config.toml
hidden_size = 384
head_dim = 64
norm = "rmsnorm"
attn_scale = 0.125
init = "uniform"
beta2 = 0.95
weight_decay = 0.0
warmup_steps = 200
schedule = "cos"
batch_tokens = 131072
Each number is 500 + 25 x the weight over the matrix's rms, rounded and kept within 0 to 999. Layers, rows and columns count from 0. Numbers have three digits each.

# layer 9 attention query, 384x384, rms 0.0828, rows 21-30,85-94,149-158,213-221,277-285,340-349, columns 96-191
490492533484502471457458475460508565490514492499474515540473464457463454500493544479471480492505498469506456492498520487462475496514503490530476478503511513526532474524489518545524480523497528530518485503478509488488505493492502507522504538506490491494498476530487495497508533483513482505
509455498482515466544513497508562537549502516545485538467530482501498553533530512522455522458530462495511527488543476499506496477488537476480535472520518532464540547463467491504534466518512474501486494482539496497528493512479501498493525489503517513488481489533492481509546462459495509479
474513516450472485506491480524509494533496493476483517492467530433523490484524497570496456495498471430473511528466476489508515484526529535488479504480517542483459456500521522559489497485503474495486528531484544499508487512533497516504494475504494477473493509527535522486505448437480498509
532492534567507485485476492537534476458474532522535519504450536501496495531519472478453492528550507484459514479499496531457563525490503499526521500513494504499467496496514509483487475507482495510552501474510505450506485473507516557528497468469509463495523549479512529509504502499501510478
464525537531490502465458515483501480505499514550489491458507486545492482504508556509514509509484520524516477505518473533535494483524484488502465462492481503451523503540471540494503467553470425525530450484476539488519500497527514496524506573499512472471478486506485501528471528515508518530
509539478477494523552490476527470490570511482516470518461541539515503502529487497491502517485511494502522513532525464490531457481517541535499505528511457460526485545494481533549486499483531505503513516471485559512531473486481506541488471483516474516506515503477481505490493471492478514484
487481490469520521451488498465497458569520471534516469507496441472511552499514441464491457514475485516523496542519507516460553534505508495523493488500524528508571490493510508450499575503522499502472484524500481529461508548495542494499520509488480496532478490498528478471503472509473467494
500466491524476504518470481518485503494475451488543491492518479492510478499447475512546519515518478519475522523501510501466515471537483498519515522467504512537542472484498480523467527498476461483483471464498509482507508567498490462497496456477474541468504478538496510484524538532488448521
494484481491491531492514541473482500511501492472507514492540488453482522480497445523514495528491486460446490481522474513519498484506517495499499450506431504501453470493458517528472531495490467464475502510515525480480511478485515467492506438464533495494482494487520474487518466466488510537
497465512535515559505507504480496489515555461505507451498467469520491475528478498502519489559489506530506479454509450511561461472494548547498478495478493531514495500516477501515499479471533510495510497484494493535475477476492531527520519533520505498501489522530544510488481497516464512514
497561515501512552517524524497563485474473508512549498453496498493500497471477504475550486523523502519497496525489475530519534506512472509488525576495475503440514521480521525509506492443472526506508513500502467493471460486510524517449491517490472502463504485491469536533460511534537504493
544481524478513489533497498514455499471466527485496466480480473523514498498498481512531502490464505475529461524496530486483477461480502481512550509500534495504510479457480472479544507542523489524484507510503496499534480521519518470497470496501533478543509494468488512534518500494534490505
518556525460497543462485518507489492461471546500532500483517494513517482547473513470514475517506475488461500499514518443512526489506475547539456522505505531495531513529477488514551491524513481492511478522441515520514473522492455514491524492503507476475500464484552581494537498483536496555
500498534545495525494502508468491525543506544509512514538511511469491454479455468509485493484456508529548474498497485498510513515475517508486528484500532520475487473506453528536472512486498490510529473496522525511534553508477531529497498507505500493462502497591528537509454521510516479449
497505524508477491506480485468547479486514483466487489551470477527451516485490507472511484483497529419499452471468520522553516508481508479476505514528506474465466494507534527452550521508487487540575574552524492449498507522568515490459565500531457448519510484484455520561533495531502487515
505561514500493518491513522523493474515497493461495533503498511494500482519519488526484497466467517498525477508500466488506514501499470488502541512481525530497509519485500520503460474461519511498493493479484495518509532493528523496466497516471444495544509482428535485514491469465494442496
457511524472512468504512460500460447524497490487515503537528513524500487505548479533513514471514550528525480493468476497489530485493483515465475533502538523497508453519515524503502536471513498515493512497508516529463457553511482482491520505492516468466519549514528539519506466491487479544
517519494500503498478524553493493538483508564524483488483533507475540484473496486533468492518473525496453503513504463522518478496542513481475489548489495478494494481460502498521509515499469514525500494465494477542485486487503503500467515508528524537510534507518504501511509519548492499489
498507504479509484510519483508430514493529438521485509472503479471529530488545474555486517495562441492491509454503499444549530500466476503498496464470507520501505497518501504479509476524529469520508550499506482494524485499463503522515521508480487464515493496507480494479519533522498502483
506473522468506534495512472484513490455503444510493526467479484474525548438538473536524501454486500510537482491524462434492546522534486467476571535513483537493481554524521504522471497481499529469479503473482492484456510518517551536539506486483538492559519482474469507472526454526528461545
462518517464475461508529453479506473525513498546526496493504502494465489480506490491510500478485448484532545520512483521516476489523483521476537483461507525507506487466484489516513462522483548528500524496466492498505462503482494524520462527449474512493523490530514494483477505514535529507
520513528475512501505500472478528498507519433522495503508505488493471475515487489499519504493498534541481498468492534494518456475476550508514543494476524513513501521440481494519503468528522501533489472484493537488541478486457483481496464525502503523509488501500460446492492507487485531489
520518506432485504482487462514521474554492513540503505531507546454548488492478463497515459487479541472513501510492506472452537469475466540503494481502511501498473530512482573468476485460517473493523562495472522503502472508520491493474501463521494546504521535501492505484490512548479530517
505487535479530509486455521497520483497498491505468486529461512511520483500483470437523492499499484499473512529479530492535495514527500513500454527491485493458511475483483493513515507512482481532504524490548528513478523548473492494522501494522486536463467529476456534557478528478470501453
516499513516507508486498527500511487509523507482497480471510479520450484503465471516541517521486521508493514521497515511536537500456465521517509490506491555486516495521471521450518475488470469525497493480512456521504499500523492505483538493521520496509514526449473486516500494491501536508
495529508490546504473516548515500495490488484530470528528497526517538532541499538484502513521507515510451522504481481484466530543526479527502524477538545489473496538456507516506511483496491498483506489454492510556496478497493527516517480491503472495499471537456480498517509515481535513522
509520538503496515486528532510521518517500489440501518530500484509549471540482518499514435498562543474498497468487483523475533497519512537498493506498517514515487493490474508534468511492455482510556519523518518496466480503449471481490488509542500477486524486543515541494504496444496497514
441484516519462490511493485512487487522478486513516461502470495501474497489494461523505504516526524528503463482481491503487504507517464533489472540501502451518521524506497520502520515501500477493531501493506520516489504503511489510468510500500541480508504519522509506508507475494497514498
478498477490499491543486509458441472516520490493495520518503479469519543492513484465507515498474493502448533470476497485469535539530548521523497461502515490522492497454497474494516489485470435493519565502514470515524501492466478476499497491480556499504521490508483471508489570492488530498
491466514512529513463489544515482501481495506507486495483501500461486531508521453511463485499474490500529476472493486506568487516472491488540484504504516473470480494492513502531520490503463509524453487501486477523509485534497487507502512551451508473472479446511477498494550458509505491530
525497480513509503504473495490533520507477531506498511467526486501481501482501504526505526507494492508506488494483463501550477519524564513499488517486517533488527479500503495521484470507494486485523506479490476463498510497510503496562460497481493468486507533519444490479436518519495482494
506524514468507488543482461482512521481482447507534502481489511532497501504464512469498468474472433524496497521498545470513479500521536494506536508479497526517486455438497482545513478526489497546564486481486554428489491525502520503537508483507477472506510509461505503499480497519512472500
509528502492503484471459462536514460488513526506512491486518508461576514548527471501497471546531462516511509494476544519510505472463500512532486521497485489482493526518457534483470489491485558466498533502483557537460496536538523502480502535519487481495488507495499534500507502488522463549
496510556547501543494495506526503500559490513494498500514508498501507446429513466474474538502518561470540465483456507465515519529534498479502511504499506496484498507472513522475556557531517544529483503527466545470487512499500523482503519483465478497516485486518487518493519500488534454494
500510515504504521495531529485474546507514499458548518503486483528543511484490530458517512508490522475518502433489479518481493525495484499527498478493444540503490516478488480523482509505466506525570498518470491505512516526526474478452500459512504499459529469507491498539464530562471508513
542506511499467487505478498503515480542474499462474511476535519528532508548518493515513490511486498513482448517512480543505466500470545496549498542502501504493523521523528497478487497497496458520511504498542477484478520535524496469475508494506448522521506488520438505514546484516551502491
468523537462487508477505525484504512514491538461487522517478488499510453450524473498478465479479554513488513507487481460542501447481428489513518523512527493471478551515490529543489579498501488515498543527533496486458516513524537478476491461491473484496481497540470527480531435514512492468
505491462506481520506480466475474523479514463470531484449521496458488502472531490525468554523466558580515503496527519478491473441515511455495519521461512505481526501453506513514505494454495490489529496505533522506516527508477488535489460462500513529513504505534518537519486532537458520483
516538441501510446473486502496505536536481522498515502465474488469517503492505529484532507502491494522526466483510522477470485485460536525489470484460485493520506521506508500482536485494515465494456518496445523496504467491473481520476474545487517535488460532498506468517498530534472498521
507514517517433518510518547505495490477468537494504450538501488491487486511478550451506501533458517480508491478498467561531483444540525511499471484502513529474506495461511485539517446538492540505514516473491513487473510491501500475505495483506506533479504482501479532542426534516487547512
507456522518498471518530469515508542514491455459493530474528496537539483553469536479507481496458495513515516538492491505489494491491491457511525500527543454553498456491507489534515516520533476550471514542533477499467470501505461477492478496484493543488482444442492477466502507501461491515
505504487481514520536495500521512482479508500486477527513538504543518526523444467483494483528491530427500492520500498484487532461479480516471485483492517462479516487460553500542482484481484474471518475481493508517457519519456468526515512495523494541473522510497514497499496495498494484525
499465523487492491449511453465545457507485528529505514472526472481482440498493458517513452487524492488498466468538468518517471537486465504452544507560492505467467480484511506532476487507497490509525523486451491443482496505520495476505502507513486531519518565497501529487522532473464511502
523505503534502504483491518490459506499468510475525445466520517510489526463487484464502447527474516497499511525499512501536494505487521509511498493459484588537500486491514494545493444465501472480522490520546488499508519515467485484477484501517523510510500492511515492488458515478498471527
524522487463504482473486518549489462482514462501513553527528460478514547535464528480534503498525515508535475542483488477490484516456507534516446511492470538521504506453502525511502480479494503520503507497473471522488535491479499473480523504547517544507522525509479516498494467439505512494
530544483500457491526454500461426478513507490498528495513490502477508472489500482475453481522475465521459493521491479530447483495482504516485480504495514508484512499528471451482452547509523497506467516493498538547496500492479523556503507465500491507526472487490471484440509463509489469495
492499523512505510525492517505476524505464491460481476483499507506464493458431485551478516553452513509536515482511434525500471487532455506506492474486531525474496488464543505470556501533485496483493470492521555484490490473531493472512511507516485518493541502490495483486468530503535518503
516556495486482498450464496552512464508533480541489511489499535498524538528517523504487493522485507504505444480487510526484545461462516488515520481536499469536492523509481483556480506546505491528462463520506469480545468518428491519480456526495468491507498453466486490525534512493537524494
468510516475532527493492530511500483463543504494493519521506470529490515499490499523475516497476478485545513509506518454487538490515561479512495481467488554505513499513482504476499523519561502486515498488477530529512554493441483500505449500500506519434508524497521500524495500540541501508
489515481497525503500486528476474511535485523541467514530506516494502508424478506517524514494513500491486454512468528523482517466498493497485507498519519544517503508543485468508505494500526499513499489503531442476531508507526484511487500503516467492493452520500440491504500445480471498480
540505425541501492478495538503492475490473528557472500443505500482501508464497457467488491537451533477547473493490446495470472541484464468495481524521493498490494514503546513470526522500488526474513480485496498469501489535498498515516468478502500485516532513501475497515508450513481499499
489519511535459530479515473459481467518488493480516570521514473484470496474493523482494495511483486508482468549485495486499518487464505504480520500523512536533531495519499515489540496482491504519489476502496495492508552475475469474489531523527508528482520484489499498510511498510501532503
518497551513493517484538504507485546469537483564508487497460520514539524472512510464483528479484508455508444482444486501494504518512528495513498521522524538468492464493506499507518485522486481476498444537506512489526502474490514479525480466489540429484502548496494537508460477493467535502
453456485508466492527448472512518501516510498513533502484526519520513475466517460513533495537517498459453511509466488516506546549453499491481505461503481485489488465475475530509526524483525505512464517511504531478477490496504453478477477525504539508514508474499484512521510515490471498561
495545503556477495501511507478541530488488487543521471497492454509481582509526496501519503536471473487513509467490490466487487492504515491519482511473512476479510494548505473494505472504506546465496508466433500488501525420510499524527520522482513495548528482455508454496490473507488483492
473473532481477506490506481487530518473560526485504487507505494506502482481532521467559526527536517499479516539484564443534503509556449468535517474481524480518459503442485497527492531480533475497518452482494534521526523505454485530496490533526489503513495484524512520557475536511529485529
449436496510511550498505548446474458488523485560469536515530472507485497484472460443474499491492515508495489485520532438473518535513496540474457488470520471488559517504473509441512526522484505516487524528479496524500531511516482499497515535520511513469543491501466501444508485534494498504
538454476524516530470495487536488505514509507535490551479506555468435505529525487477503524525543454472481481533498519490547505515547508471526466498492469522504475475476467501470503511486496494522493484526522485495513531519423523490531516482481494471522498519513478556477480504523450493447
# layer 9 attention key, 64x384, rms 0.0536, rows 20-29, columns 96-191
502462484485495505513509485514495500509502503529496518487543469479513526500462502504465492497545478486514488552517484496505510540515520492491515464453511531483523527488517470458507532492529501486526480484495482468458493487478499487512480455505496510490491469537537482498526511504515469538
476493489485550523501456507496435519507478539489505515508501472526519489484504453525520513486489509488492506481464517500505497465459492516509489499523478499559470516511553487465502483498562491496509484501545535483524498509532531487507554485516498492482478538481464541447517462475502481470
554490479519492475497503520502557493556491497482495519468503514501506519490501435515497499504457526474548483514474477484457463488464480468501512490534451486527524516507551511503482500510524534475517491515501512468471523529499478491477505500485500492508516518465492496489481496532527522546
547513506529502514481526503469490503488474496480529494564481521504480499448515529511509470525489467514454460511490502513490507540527499508470537478501517489503499495518472497503506535506468491517510466522522473484466519489494510461531455532518540510470489461501480469531509507517472543518
456520486501513490467493498533489484444521483493528491501515516533501474465488519492563517525495497513517469547503500496491482501514468477452489498500474569461538552540533529476490488502506481474516479515519465485531521464433522493519478504482553459500483516534540451470471459505526475495
488440503495492515500480478522519541457506481552516485507537473500495484468544481482519533517537462507519491486499500531512497509523518478459537506528489478513484506501497495523503507525506524524450516493512553498487473530485486506482434520487537505499475497543501510501474467523487514489
508487524472524499522509507479539489465520461497479463470484490539505514499501484453476505492492449472494526496502508467486505482481507477453507513467478487529496484497506540460466537521501522517495492497463475459499460471502483518508500562486522483508478514461530453497487509519478526493
501478516508516541524505542530468562474538522503532494490529518491474498494531553461535531536484556470501502508485540552520499502532483477445514556457495461533474518462512517488493499461489530482501516472481483537525503498482519452491522494477523495520480534494510474514460482546502526518
488487522484491497482467537526453516476464476502520525497471508494494496480511501487495488519478500446547464485544501479485500509474473515505497532472467485532499512534472519507485472551525518535517490554476477473552466538526539522509478515484535489511529495469499523459515473535502457479
520505501495507487449487484509504509509484488498480535488491511510472474506508503503493500486496465502493505485478518513543465514520492534540425506520470465477475463504464489516485512485511485506508502506487514492494505498516471457499518500497479528512509488500548532513456517532514486474